Weights of a small GPT-style language model, trained from scratch on English Wikipedia: 12 layers, 8484 steps.
Each number is 128 + 24 x the weight over its row's rms, rounded and kept within 0 to 255. Layers, rows and columns count from 0. Numbers have three digits each. The size before them is the row's rms in percent of the matrix's.

# layer 8 MLP up, 384x96, rms 0.095, rows 78-218, columns 0-47
092:096179110167121094159133135103125121147103152129129137145196084133168146105114136141139143144091115116152125136133111159105131156111139100137062
092:149082140139150087103094111148114114119133143116101114162112089141120101104130125144183118145144110096127141100114121127118169112120120129151174
104:158152156148148090124184099121121104121120110134167117139131174114110132136110126139147117133142140140165152147167146148135149098112084125102105
096:114138133205114131171127112115098125147099135176121145153124154110105127182145080092130148147165111128086140097117080142151142107118115121127142
095:160103097122089150117054111095120122107085138129099139109135136119155117147162149143149173135132146151114131129153122140132126109123130155177128
099:104109150145166102132154104094126121103137145087071165124109148117128130107162123148122131156152105149108143103116174129158116132122107144072134
110:143157077148129118137112093122124131097117140216120115171131124075108102111146114145132112176137144110124121103159132132111124102177125109109085
110:126145104124140111111125110127131119144117107173115116095142151171142146126128118150150189137072102133105117136090139108100121131102148112150095
100:109134103092121109128110135129106173084122120123104154104104134088151093130114135088086124088120146132140134128105160142110131108129164094127130
091:144134139131157181196139140129162140127138143077126098147089132110146153104125109078164165156075120122147123130095144137147097113131102163113132
105:194103149115116118130116166135100117125120091151161131153115107161127114157132116159159106173138112123113118104095080137144110139142108066115177
106:120126149121129123159161147137129161139113146119151141146091133156085114157161165133133097138145165108128165143120135140150096099146093160175092
095:164114210123153153161159144149102129128116101137095120133129114133128124141083136124122125145132110118123121100167122129110129131148099099127120
090:139121132142096081137103151112146099140141162095141107094135140118131139163128128139126139139133150110159137093174134150085118095108108137149132
105:108143124088131115115143123092155107153127157128172128143140092113096158105140130169153133138115083152114187100138094147134145113154094186128127
095:106138138150131122162115072148116113134156129121065153157125162123095124139112144185087122114118127140133103103125143093106135140157122136129124
113:134150114169119111101166172141134130157149099121153093132146121155116145136146152160118113160102085117112093139128101074149138128141073151081122
097:159138111154106110108113123130109139146151087103141102134127175136149212141135140107162086130128129134122109133147124156143112115133116101100159
100:138134111168150132124103144137122145147146126196116132113119088175111143125193137123134138134085124136118109135170136131089148100132116134092060
098:104093128126072162129167106117120166125096129113111121150130172129152128062128138109144120142109107094109103117120121136158126121096146177168129
104:115154089140111125156124158115108101109134157115152125102084078111150165153115085167129144146124147158097091112124123117146059118134103073103116
103:140119116078170122129125151133161102117094116132144125103112189137095124133115150113128176148087157112120135157172120132186147127074139085152127
102:158106096130128138115121156137110088128115154180117087090164157130080182128137124134172161103107128158118147130110147132079141107114122118127147
114:118133151103158092132125120122083163097143128126135121082135123132174086147166130164133108145078147201141101100149082153121125072153117110083101
099:092076127182133104157150102107123176153145094113107165126138122151122124145162090137129157135127108098092117137125157086112162131132135108131147
097:113101143139130119127149150118084155120132123142117152102054100152184105149124103133137089150156106136161134109150133146135055152111131178145152
111:145114118137134153122106116123151140085144123086154111114110121121174115104097163155132107125118084157081145109126164140130161125122119149155174
091:129138112093151122130087112171137143152139165119137152161150168142127140116132163116171113119143133126101113086118120116126122122140139134098152
113:099166116177114138117137103119155143094120122133118104116148110094133131136125127131144156140096117152131118143157126183096139123130126108138088
099:090123087142096084161165142169136136161145131177094100109112122141119149150139132134096135157098143104104168108120131117149133087133131132172125
102:157130128143133115074113103132138118113163145113141141127162171124133154167089118096147131137077101112125090081124109165080168158138151085120123
105:143145101110131161143081140123167114092072144106127116118154143091094118126105119137135132142119153113157167144128123098138117116142125114123147
106:099123149142136081189126131153150114156143150165110139142151118126160090120105129160104077113104134122149169118120181117147096126125144171127103
087:176116140113138101159140085109129174110130129110110097159130153108122122153101118103116118117045187120142132158142133129103110111111148088107115
109:120136143114187126152136096140144113107108121135126128146121091165159148102090122094167145132140129136120167141141147172121142128125171132117161
107:172145139128126112142083131172162147140130145114135113138105139177121091142114140133128139149138080123119138077130080111147139103091095135151143
120:145102119110077127129126126115132161117114135094153084112154104131169124146167184102140175150156141129109136128116114143108160118108111082093131
107:102140125107122125127144142104142118131170149114104100166138136149166131119137153094120117141098110143151112069124160106134152096121166142097098
101:151128102143093087125180104179147141139076103167080116100162167142145091135153139154130125140132130101125139138143166099125113097111131102128117
091:104130125145151120122113160171127092115130134102115159119133113090147132083114080123130126152094116107166131126131189142116189145086141130073093
088:158125112130144098126072118160145090129105170150103080094144141119140114135117173109135119126104142166143154141133149110121141105106134106165128
104:141149122104124148168138093115151113115182153093068110117117071106125135089155106121134159144145125096131156130134087102134170130112082129146127
101:177136123178152106134083152156092150086168136140099133165129095146135130141096114139081118123128136147125135105121123148113132119066147124144136
102:143134133145151151159142092140136135118102105094127091106126158147140115130126168083102176101168099128136091122114106087137140097120096097126137
101:147115107126112098152146137104083132127119127165135102119079184117115107138123127136153145143130120140104132125093154143109118101145170152140111
092:144117120186126144134153091118112128139139092128145110124104130134155126083128116138136151092164169111151180142129129155175111112136163136152136
106:140132169104117100144144141157140128126096151186114119141152086115112147104113114140135158135094158129112142112131191118113144119126160101178153
100:163123121135123121126100138118100159130108109182134120164106151113165095131153139155154136146170137129171129124127135124090123124128106105140100
092:111138156113165098147154115159113183119130128136140107099129180136127128125143119134158084151098127128099073064124133097114152137058136120139147
098:098180098115119135114146102121146142157106167142096106160131129138129143136087110143139126121141158130116101145147150128113116096144122102120153
101:089120134122116081096164126104102132154126141160135168119137101094123129106110153104092114147148103173139170113176123089098149118134150129156149
093:121106115085113125159153153172172152121142152161112150108121167118141109115113136112107176148119141150164122146166095107089138145116112120137118
100:160125091149140109088122159130132158086095155125125123131112149134114128157151157125138102119124095116159136118138118146082137117127154092179116
100:151187115135108110118099132109097140127092135174097106130150145143120132155147094143187085158172164083112145148175118095109131106130137105157144
100:143135155129130123151122109111099138131112133141128108142121158129097081152133177146139089133157132131145137095147117088141153148131160108126105
105:161089130134096139137144152147133148122129146134106127143100118138169125107148118129151067097173168159106163106127138124105182139154123152098151
102:154119110136091114126123117125140143148094098157125122138150155147112117074141084158125153171090135109098114122083129175153108133111159135111207
104:145118078163103120151166131123103141071121130122109135130130126150119099125132150104095111125158135124113185087088115112152098072119152160128127
099:158115154109135091167135098134132130176143135111136135114109117109101104133130084167143145150117142156153194156117125107150079095079121111112138
108:112107136153096123151148104173113152116094172124151122097151150084129160148113108164185143109105143163112138128162136144144126099099142171126086
108:135164108145153110128080108114159152115117150072131130127072120091152135113155118127140130110113145106119126119129124162136177084120141131132180
100:135163114110123120128091134125084086169144091144113102143118130121164118165118084155125130105126158132137112118105147163129151104149103138113090
100:108129089167122122125136135137097116111106165115121145125092125149141112117120115091128124101127118124186158127123112135073135138179172108101098
098:145125125141147128131120146118142130151133141117102129096119120104131099145097144170145174134091157095145121147081107106124099114086125143116117
105:133170091156122127152178106131102145140117138110172152120110128138115102095119112135107119114129143149165148149125148144169133141110134118133167
098:130109113099103110137143149133122144148123124135151105144119140153129091109194105135138124117132113123122124184135163110118119148087149137099137
107:166123171129116129162160100106145151085118129134130102108136140139126129099131126120160135168130142121140110110134115196121160106131131146107163
092:170104146122186146165133103114151129114158149109123119147158096138142135079122126113170143128143108139103071128188128103156127143129118154121107
086:130099137127148138179098129144156123111183138108165111125117132141093116123114097138117090144152159131129132151087129125125163135107102128096131
098:163167142151150125131157097114126121151136108135131125155143131159120164128113110158122126159068109128105162100140123076122120136120142122151103
099:114128122142127096094139139154141150138091112135130157138103103156156106105128121127119086139112149078157177100148107136110144097102181148078151
097:173151126117115144118162164110114081131108080137144098104128102096135111155153133164167124141098177135095123134120104126135094100130105119099137
103:139109115137146140133171117156108156111110150193118136143137106115149138139134166133104119159125131111100168162154121136143163114082130119094151
095:122087089142102119125117077164140113119121145119061126145100165135126147120131113141086106159101106114139119145140148118150121123111116127141168
095:136113130144119119150085076106139138112150130132164100124111089109160129107116142148126143112144104151128093120176143103155142152130153141103123
101:151152106145092115153130110129138124147106142088146135143100137110140179152156153112175169163115102135118106067144129187135138123186097147118144
090:138119153145145118166147145115196119115156125118078073130125089115114142139115156155128116132079118135138136087105096131139089093141139080168141
096:129116139146162158133127123115130124110106102086135081121141131166140133083156114140129160141112158144125128103174145123116082129092143096143146
100:128111098136133165147092090140123133126139119133110089183139125136142119109124155135144116112137121148134128147130152134102119137127120121201081
097:099132153150124126151123118127097127121134135183089137076141103182166153155154087125100166134155142131131187117163154108102166147137162119097142
101:115114171154123099114119137106123129092145137127141124134134136150138138095100153118160126130151116143134141160135111107161143143095141128108101
093:134137129162098116103132061126155082110145146115154100138093112146133120129115119100099042145144114122112124161134153108094119091071118121135081
096:144114120110089126127163120112113137107133181141173147131173140108121136116159082106111127113120183089102166128136132144115110128150110140110141
104:138124103067092112119131172162124143144114167131126128110114162139144126113136145137131135133134134132139175098137139102132144097125150145100109
095:117122116145138153173131100139142185129101108125114132103142146131094126123104127141131168101105175121140102142163150117138102114083134118109115
103:127165077105131102155170151120116190091137093165136113138154102147130153114111110144091144101090167106100141143170113132103157120101090142130164
094:156093159127129125143154146115088174107164145118143111092152112111119138099097127158094171134125127105118098105154129126124154114142159124137132
095:137152121148098146164107102066128134125105128117138119161127103118109163107076115101133140108101113082090113158122137113127170091124144134121197
091:115147171073123166129124148131113093148167144133146136136110153134140135161121089124074122120102148111179133085128120162143158146144120102116109
094:109146141151147143134163111118137165122117139113156137100148149132121166128110155148099161081092144169088123126134141092164157118088079117131096
095:149147166132126094133154145116138111162133140114141094083089145095104176119141138175153095165157113119108106121163115089139102132108128159150142
095:181177140145126108139117148141127145118099127118120088095119142118099142114132117147134067153118192149103121108122126097144126127097109179136104
109:120155136106153112164102151113165135086125153136099107151133157119128152194097097163143124156089092081129150113102126144142170154132111120163145
097:160084163115120117146130127090143097141104141128123144091162135136122153095137117089117093150118143120136151105106104108093115096105124120105129
094:132160139150087092130154111122148098091136129159098141115115172105140170141171186141160133119145105146087116107123137100110088118123123120110121
096:118158155110165155127139103102121081161169109129148087151122130083159143103122088111108138132127109135148137110127119142110151102070119099135119
103:115145108129183095158113139070102130146138097184120107150087136158107133115156102146159118130135107142135093104169138156096104114134174136138146
098:183153153081137127104167126119135114129122117162159119123074113142125169092112115133161154134101122135090118126122092099113135108130142124105120
103:127126143127080110134116132142131121127138133089094118166169084099141124110144145110136124161065169171117120139159140132142122091131132094139150
098:147117138159145121091124122168117138117095134127120086177139112077157067103107102163118141111092107125148164133122153136134120094172125123150124
104:139155145103107157156127131107117111118159144143164141114145157109155145084113130165138140136133126112116140131173152149099113137150101129105129
110:153152141145117108135135126104154097101125120140158134181140115130122147120116198123101121156132146077143135096105114121140095088115116152089129
092:162131110158133152158167155113124131123147129094093104104109141138088161142105131146073130144110156154103124130074095119144126115133143105129156
106:138110132130098161169075104158153134111140130127153121091136123108090107131104121144109122104085109136130132114104165180103114129108104146129126
096:133118136158141128142135146103147116115118110118150118155148161125145123144104089164141147173167117090148158144125106152125121135148098094095093
102:133119147141092149147174122127105146149150134153153124148155085118151105143110109127160161164079085165078112131075134122108112141133128092150106
105:152106127113127104149139149092113162144164075121102136148105113101130105127108113143141149111158067123158096118141122101149126106127147142154085
109:144138148107109070104147088161172123113112147122133142139089078088132119146140127148167121138148100148119112133155142162154118140166135114124142
114:141138131140123129150169180117108098147141113185121125121096086116098135115112110109140142146127128125097124136131150126133117110121142121085150
101:115170118138103140144126139148153113161139132082089115147178106072141164140107105130159092146138151107143138132152131123167127126140070160094111
103:114117122164118161108139088113125198112138134123107089168151092157117117106144097160091137123102119125101111111096133148112132093128123096126165
094:141170122165120208110100121132095147099121165126140130155157135126130137145120118106130117137135137104131096156130167097089135156146138111161163
097:142155116149181108111119093091148169142143132134120109174095139154126157144140104139136150144107122139111150103120108117133123154124163088146092
103:107125126117154093133154164139112081141128134155100125116140130154130163116187102140135152100145110090096131154133108178168156096133116107106151
087:151119156139123117134105116160165122101116153089127128144132105164091131157110139156169155128091139120133107152143189105090131122150146155141133
106:090141107132154119116101080137150120144117066121107164117137124087156152127130118085145130149087130109139121129137157152147061108127121149054124
090:124084144116163119113146137172141153095125155137129146109159131083148127116118144120140105088155109134095107127092117113092180118130146136136138
100:122095123164105095126158142090135110084085115132101137116118130134185104125131145125162167159140116152143168143167101128150179110133073124147144
085:166192132138095129115087170160141138138122159135126146121122150123162155169163113179159091144158153127146096130124108161121163149131123143134183
100:124092138080134106167125111098175156118156134102135099142136151137117106136149138107113138143134144141111143154194129153106105115173067110132138
111:114109099162106120111147119114149154100122100126169119159111110151127089143105127124132115172079116152144153114193142110114107124126137135072120
102:127082138113129142128124133122170143136140133118142084168139140150100122188122151156143145134125115128141123075146121125134088108161079167074152
102:155154151139192132175132115122192128100136115135116142115158101133169111112098157133103133145108137122143095116127073133122145125102110125145127
097:153110100117186125107163107168123104117092123144079095148127109132135137134134123110126096179141114124121153108145157146131167094166125099122116
099:104122119128122180153181122129081157127175125089135120099154152160141158097135118160129162116172137152102166105131164107128103084140144119138116
103:153162135133140151081108170090137125133102114122113139114108159109153111117149119117163116146123133146114109095113164143123158163124093094082137
104:097102103147119151144162135154091110138126108087147112146137132076146169140134108143135111171152184148106118112134148126148113136084079102099141
098:168166152145084107114170154136144137162098086158156149143111107117145136123136107125139148120092144135113148106125174132137146090107153099141161
105:122163109131141086167112132116103143109143094101145147136162135107100150137107096098149108134136111129156133070126145134103148099124150170134129
109:188132109104121161104141091142136097131134111076137095159092110133139154132152120158104173124108101128132125130148129098122143085126076161154132
101:157085087103100147118102109166104155129143113108095098139106117107124142150127136161132129136141125096113151129170120146103155122156103148142134
093:127152123134118107156112169145149099152120116103127100167110135088115161110096158156080078120109145147137145100135163118140118112089149112119170
098:146101117103151123160123122109133132120134151130132127171140087118164151119142114144099114121165101145085149117082116147121119139138088119124179
094:125103114100102125126126170095127165127088125127114090096162165114150124156110153186135094138108148151136112146124116106144135133111102146122108
115:123144073136108184162138120123098185122139122123138145155092128123134132093124207115118145150157137131121097103139115147150113080140134151117165
098:122141125123158140134141145153120153172099086132124143171129157096123117123158110155158118125103135143154086089124145142148120100087134094158138
106:179125089104165132135153136105109113113155146128113096094148136106146127089104134111140142151146096164136095163144104151130089111158126092091156
103:121141150135153109153136177105084140117142101148149114133116123094192127109124174081139106150149171138126107143155112097138104141143134098084138
102:122126096132106087119136154080090122102156128158133111127118137104129175138164119129121138122113149151121160125177117091159169093149115108119131
100:151183153160146101096117083099159132137113098136072148140126134162127206124166146122151154160119118076138134100122119156123130126137153117116136
097:122170125135125114142107120091106142129092088144126159116115130102086116117132101116120087152157138160115115137142184161135176116132125110146102
# layer 8 MLP down (transposed), 384x96, rms 0.0951, rows 78-218, columns 0-47
083:117102159086102099123166123128121130102124102106106135100144116127142082142139144143143128065096117141136122133173122122140097126172116111133123
094:107156141110081180132141090105160124136118154111100108151113169094141120133083113099118095131082137122122122149134140113112118104084113130164113
110:183133121133139089121136073109125119151128169119123159154078092116142118136137082120172106098125116149135088147130137100118142152152125111139084
104:117098099105101126136126149102107154149165113075094120099093129148126145116173135103184123168129147156151110172172110120087115093107138161196167
093:143184140170171136148149151150084127165107111156158195117111143133145151151117092169143118144113102139156138112173140119127138141161139129115153
090:144106116156171131139115125161096122138099174125131123121162091150136098126118098102138134095126159113107147141148118116134091119117163129162133
126:159116123123122098132122135149097169128071138158129157148169123125122086123119095113095079148162125126123145157115105185142122148115138145125166
111:132144115125144128091133087129092154081106132137128107126129143169135092108142174120135139147138102156140113093155112159079093118116149129131141
102:119098154182115173120112076124138084133135145165121048144125101110101144134165133155130171142193136081154109165132124110158124147140126170128115
093:121137138115174126114126105164159144117102104129118120123120136133129135168111130073140113172144142121144073088138133117148153113149076110124159
116:118116111072175121161121118160149111111118128080098112130129128144110124091073168104128103134130099111166132088163151161077123132151121154117116
107:092152163122153097143129157146165108146116149118134105097167152113159133059151126169097098097081097169144101123135117142149132120132154136140156
092:117175141153163089101124114149114164105087121124141109145139103122121149184112177148130109124152104126151119151100128105152149125149127182116139
089:121139112103122122123129122131142133103129126123112173114086158080127075094097155115163120096147137108108172171117099117145145125085065124145160
104:107103112145113127124116139149095116097154115108121128127158126112171155170127122136147063114114128145102108120123149118159127129111137148155149
106:111084099099122084123097129116120119112114133109158096105087112131127154126120107103158156157119138114081106149146141116108110095115084144141115
106:114140121150096053113166151164135116150113115119118101123155122134129147188123126160108123154149119149162103110148145127132133106102138169115135
108:130169133110112105144129158170134146141109127170134126137121160164137162147099121140138130078131112127105160132159116078123112114139106147139125
090:109111120127103149107120140113158118110154135107117130136169143106137170113105099139117171130151139152118125080107137060141146148086156147137092
109:125131133114147117093138146134181129143107143111166090132099108144132132117128167132138109154119120155198121114179172128112104150164129108122161
106:082112132108140146112156101119105135144166100111110124108138131116116120164182131095141106126098105126129165128106148146147110132129128114144112
107:121105085176144104110112131116149128173122144128143122137135115136104110131162094142098074121153107151137130088100115083147109132137143151111141
101:125135131103152165166120118114108172103125140131106179125162081105129106110097167080137096158136111125155126109135095159175118116177123120074150
104:127144150110099122126159108100149139081162142138159161147173177124178121130069106142122098105109113137096107107118141137147123093131145082138143
095:159170148136140152092164153111119154081102142164111122146095117134130123104118065172145176131118139161136149153090139091103107143131119162133139
102:131172151116129127121127126115108143149151107148181110126135154190121130112136076114092144151144098134100148140114149154132139118180144170143147
106:122101137136119111090154128144145149123148128182162126116120094141106124160152143162138134124148137157152152119106173137151160115145099160103063
085:154141134132125169127127115140108120112120123127112118151156129106096141137115115138144143165084114144128138121143086152095134094111156108148096
109:136120144107122117138135112155137120125114127089113112128125104138146132138159109087145158139168162098128110148103122128121138101132120108113144
107:167076132131120160118117156098155069143163097140129174093125117108156112109127163091109117134148061142103129129138131112099143138171140153112107
082:142171123125083079179124115132136109108114116181096129117174140099118158117138148125144148136118150121088153148116170140146122178116117150156131
107:149120172138132117123135137124148148161114130144121118111125118128135120170140103126150164136137130193101150128124153082134155142089128146135128
090:152187166120123154137127121117116183114129104128152186109136141135137091156128113140148109147134153171132147106096101134104113122134119119145134
085:103149099171155153112116134085081139173120105103124135131098162123097162095103123110119119142158093153167101098082107161114136150168138107130131
107:160142083128139115083118105119116095125144141123143110079131143117085148114092153112167127162173117135149108134147126125107127118145150144119070
102:138122130097081122158138128188122138121084144145154152115149112141121095118093091143137118080166139154134126106122134117133134102120139088132158
142:127129132139076147150127116091124144093153126103146137124107110148154135136180142126161148083126168149111135111125125136109174116112092147103143
102:125150102102102145168126124141142117162123120131128128130161137117157146142132102115114139124107096109098144125126152128135137100120145102178120
099:131106087128096168119145113132090105116103152109156138116097101124127141105141092135127176104111140088168138134114115123122090116175134147187136
096:124123170112102117135156123099101099077112165104142114048158118133132127150118149105151109096139097153121114124139150159133091081155071130132107
093:102153126129122111136143124160150139123111157140190145117154085113107159139108131171091153119141084171105113124100098110159130161140093118105114
099:130168176131157162151138118143121119107126118117132133137146145131154142153121183124103101115143114114136127114112094131067157139120146153142107
105:128147121097154169145149164138116134076150074093156144113119083118150101137150103147142092123145118137131128069094127128127101152143107120117143
103:114151145155122182113149111101103124055127122097122163156107144119140109140087135118136097135102096151130170131129103129137082166124087134133101
112:152130140152164131137121148139124197107152165093111118139152096110127106161095105097131130160165072143147126150116141145096101140088146124084163
086:136139128124165089080127117139137105169087107109097162126102167103157101108140130125146119098123147082105148094135141160178132140138118103139118
091:140160152095108112160137153156140134154150086130171087150173105134134140151115093127099112119098134138073158149120104103152135118099144159135130
107:170130094081106115133083196110117122096120126090154108133174147140123128107129161129141112167131123142122104148146142119130122151148133096095132
090:141107144176107178120114127108189145137143133109136146120090087160111164104126121142184122114154144112132138152165159138142122140072149111135119
108:117111164144150083153137144154134135181145113100111105127123078123124120157098135122117099150137111102092116140139140127127155132109150147137117
103:112153160121143118141138151119160127133134128130114116125112120113141178134139090181179127145129139167144096129146168119161158114119126133098130
095:139136132143123113086113128167121151172143158114205146149167126125109143142164129095128122125111092127159167130136124099165166122123162139161140
087:117120104143101143139102153151167125166155139092153138089117113137124148121141097117113125142112135122106140117089131088138110089140135140121115
103:088123089129145146117136102118139131121169080116148107133086176132108128142104143102114110210126159123092109152127105127100085116122131122124137
106:170119142121115100120118155125123081129103100119162174126073124116149131158160137118135097107117107167136143120130136170141122162147156105118118
100:144129134111116148120079125064118141124154114141099140139102136132146122117138109095137155128174144157126153123148113129139175136181110164103099
102:111123179128109121159089129152151107086118098149139114159121126151151098194122081129126186162134092151121119113104158161158144158142115143112149
101:115121122062088141116103150122155130148101140153104151110145143123088097153134137102132114135167153149141146122175137080128135141122076099130117
094:127129137097126112136184156147132089118099109100108165146140138163172130080133136095097079172130130100097113110117102107131131120131155136105130
101:143123114177146106115173115134125134150162083132103137125135151119114073156177107170110150106130141172159123155119079136102130147126128098151081
113:129116124182141112101122120159118102108110143152093143097133103113097153143087148112125100131159101136115094129124173179147125137124132131112126
095:097064101141160125152166137099145164090104142102113131132132135123112131135198148127129128109125104145108109118126117124139072141114137073118091
091:137138135132146114178159134155188128109149134153119160160087104112114125175136163135122092125127133150099147138109160114174149136121105110146169
098:083160108123160113145137136112092131090136155124126129138132129134111071160130152114174122149159090105108159149148135123116115161153164151125139
113:171156103123122163158157125134118123136123153105146110141100082090127094157151113076090111152154087094121144132103142138150088168165134120180125
093:093142115134134118116115138138158112099113146129136123103108185078156136137121147139125107141132143131105052101135127153149125136139116129173143
112:123141123133121118150145122083154122133112125168154150130099143139119115129114124136132148133126136104143142173148171114166114082099122131116094
087:154106128075164129129110140122126156121145132135132114086154118125139117143096143146137108138078116143134095125113120134171091140190131129161152
085:149153136147070114115139112133125130155101129137129094124123080103155153156177167107110126115118122127107098074161138140118149127139151108135116
087:119134126134142149150143117144119179096117119169110121075141124101164163141121106127115113118140084153135126151097150155153161126076136107118096
097:155113080130149127115147179084119067188148130137137127120107137125140138148104119102129140154107078112122129149159155150122124124137143111136098
087:134099079129173140155114119082147148087156126120129102160137117145145111077167134135157147136145150106104131148134147142146125139108113100130119
106:139111160112107105100123140136139091092118108130124120083129146137174136123135089146125160127155110117106143091127163162131145167166134112167125
105:128168101114111129098161162116133102102121099120116126107108139117137121101103143142107137094101110111138119145161128186118138132127157180107115
092:150117106108071115138083155142126107141149126103108164126149101139092110150139110098136109111155193097122087117143115126139130141122124173149208
106:106131127125103132177134114160113093162138151127100116115126161153131118149118122118126115123094111124123103121150157138127122117135116102111127
095:126128110107152117097087154166079110100133158115164148161153161125166088140113098107120105152174130142105148185147153157159126119138134146115135
094:088134131111139114134121157111152149100130133080158084148161091164131162142129124134119086139138115142147100124142111122173150173118121089080131
102:142127146109110141118167122097144122100110086114128104111135176129141072088137135148123144170115133134114164140092169118155141133149127090122161
094:134177134144179127123097109153121124136101116156103086170110165126134118122092115158118097166123117104131125120121134136131139137171117136130128
096:133158128113126093138118141122161093105139158133093148149135135113148124158096126126154086128086071125125137118119098148139136145181128117122132
097:089091139142108096132115141100121139127140085114107129090105135140125145134123108141081164151127160096125111098130107099146155123143108093133137
109:165134128128096120125120095133129137111140134134071142130130091112148132153144119150149130128127108122129076092111143138169111201152110111119123
109:107167125101160162107121116076127099089133140144161105100050092138141133121132147108114084130122148140104135162099146133161126181153130110163128
094:076139154120110118133140147159152122126152125145159158163153138152075129088148123127157089118157110114096128109104129135133074118133145155105178
098:129137127158094156094108148171092077167137111109121109128135128111150145065170138122155128168174160101139122109116106143136100113130130121177131
103:062130109115155107151095103162171143127147139156100137169115132100136124121142130141141141080128124067126102121124061112151126150122106139084103
100:117123150168137132130106167105126145150127158133118130076116129144142137085160139140128098130147132162121097130125129139159122125157120117135130
093:114120089127115138154143186094106121074117136144116133196162126117116112107137153138177127099152144139139154149141150102115170166130188107131121
096:091108141134132125099123134130147086124123169110080142151158141154086099108115118097139113115122119140123119158134113135114167157122175127098124
100:172131149121157125085122097116129115179135129092131086107096137171097138108137155141131168129154138107122165125145090082104123116119123124132144
096:122113156102140098121133120162114108090141098156157145080163113142133107140116147091134164122086132124109154176114121117159147152103155121095143
113:120144153105094114162151066144085088126137125111132136123202133131106163162097126128117161142126119110184148131167139106122151111134153068127160
101:141146116153082145171140157153124103131099101099116160138138164135097158112126121105098165150101135096115126137171164160119115142130111134128125
096:123123170127044132128153107140157137109139129153116097137087132176152169110146142120127143128123111118150142135087095144117121139094110141136132
097:129123124164164131127085123102122116116096198135155171104133077167134123157157122094114163124146113095116174150143128128132137115146113111110100
098:115138140101076128113093123103135093075116113129110119140115127115128105085124090103127180111102170133148135113131144139136146156130137185155113
100:121150091150120125132136133110108107137140133125124172123074144134085128118139116141150110130097128104136078135099082090099096170134151154120110
098:117112122122116108123173131165092110117125101124105108093142127123096090115126143102111117085106107126132141132133072107121148077145129151116129
091:093177070129121134105091112108117107134133164129138106174189111139110118155147179125150139085130128096148124132088146097130139108096125107092157
100:153173124147149126074146113124114089177114143120128163170141151129108104161157111162107132111097120168094166135159122127123117131080162116144139
103:148114133131097140128153116113146105157134116139135093148139161153151135099111115130151137146085100121106147075119118164170090116133088079111114
090:105137152136153101132131143105126117137127136125123125120082137163173116160119167110122151127071111121108121122147122125150152131129125137153118
091:155158137145096148091135142093141152092097113132081117136155119109124187140109129123163130162126111105136109112127118108098124134103130114151096
091:124125147180113091116083110128122096149110151150117132125132129142139120125125147152061131150155085130140101140109109122180153111105111107145117
096:108162171136134165169157090100145111126133095143107125154139157125142109177118107103120148128077139132133146115084124100126147128137134167146122
106:144116134154149131163115122167121074115119124123126130128131117128103127139167104154138158134142137104130142108142130025183110139132145100142113
108:136147146130128154116115129098104158120133083114109117176177133125121141132095162138077111147077154084150128126121111104148107126129094090126130
116:137104072178156150108147134117131108084136107129106117118149157116144161092082095134132154121130128160135140146146114103157132149139110112084144
104:141101135145130118100127161091132141105115121106090133130126097101103167127144117148125139115132122104143142089100137116157154119099171136137131
101:102118112139112070131109125145167129122142124102109108136113102096123124146092112103153104133129161163166137116148140119150158183169119168117158
093:125126101120120071082131150141157145185141133112110147092110156115167121101109106124089125119079135178121113117150134150128092118172122152148149
098:179091104119113126121084135101111053124139132104137113141144123159127130102144142123143131151101138127165096098096144130116170118120144102112093
106:111160132136091165097131150136106134088144122097149125142127170101120122140161092138160078179131174133165114130106135172092134162137142101138122
086:135121126108157171138130134148132116099144104128126143073134091088169176174127124092088126159113161130114146073139091128162116121160142097157125
093:128137142157106133127064097159095144142142113119104131134092128166102081156148144127119117107090137180121096152095118095145113139143189115128099
091:099148108140109140161081104137091103162120109130109147108090091123146190144132129134136150136154138141123144110163131171111114122114145099127108
094:118117118076108159093116121095148101143147108151112118137103119121136163109113166152153134150142127114091144139075084128179123117092163163100147
091:086146132113120089123102093120143092112167130175120131135136134110117134144098152129141142130126109126122120163166129175149149095113084143149173
096:125153111100128153103120140140151119099100113133141155136136210088133159115142079134106093122123124159173096163159098146121171120136124123130148
104:141154150181094127151122081159112155113104123108124133154136120097104164134103148100127159160159130144173127122152135162150121153084108079138124
103:097166091119147130147139114109107125151140092099128139146089117104141075101143080119136087170120164133111128154069116130161155145124144106150123
109:134133130106098095084115132123110137123161145092183082148082091117108093134136094129123145138114112102159137184129153162113094132145114131121145
100:103127128145124141166131137127129119094159160143138126142189118156132158092131069149154091085136120106154119138088142152098110120126141150102085
100:120106146144083087151121129106141116134102119157095132185106081094135119109130149123140125122117166112124111166099114105099143152112141125158112
105:137112095122133167124121122093150127142127084122176151141112124098142136107102146111119127134111122103145107142139109149148139098139080149129151
105:122144180145083127103150170123106150121156122164125118124139108123118102096127099154132147120088138145095140135105137110136102151117124094120106
114:124129096118162105139106105161116152142110153087135148113096105135124102132147151116121129109138162160151091132149116124110106133153114155063136
111:156129155169112095142153136148142198119119101115086137111128139073119138150113119118138121084108140145128123105110144173151127160159140137141096
103:129116124096155126117114154161140128181129100135115109127167128144153161106117134135098143142128118150152113113189151112112144131115099136092141
100:096162169156115133167130167144141110144077114157162133115134153137127120151109122111094127110157121173140123141136154128142127145159157102137096
089:170112080144095120127111095060078173073165176108146164176141133137145096146143118122107126134133113106155108161113111110117152117143145126118137
100:130190148133084116130129172145137134106111092115109111182117109116120138132127113124126160183079128151140128186140152114105162139102127137134104
095:128138099156099152094098115103136127145155129111158151114101114128155112118155128113122115113111118083203089117144117124122098154157112128111089
142:144123158147132087126152148123155125148110122121066121094146117106135134151160063164147120107111110169123126155111137109104136168134139110131101
099:140107114142113086138139149100144110145119117137118131094175113149120169127140131102165140086160126120133098133144088157175134109161141147129145
107:155134122104177114113089116108153128123115187160127092130113075110150185134125110134128108109128118129128163139128095101138152103122122166148098
106:121161113095187122123151167116122123105166116122117113112135113116146136185169174096108133128162133119150127145165109123150111117137116110133102
108:141103131099130097134091124130125109138138100085127152140132110116119108143133108164125108169136133142118132097190135111117125157111107093122110
095:191158126105141097147110166135133138119093150149151124175088150143158149182123125102112120119149130112118096117113127105124163139160152108124148
105:111127134165158148096179148155111132096101137125152086100125159132113117136116126126092131112106154135126108122123133129178138148161120141143136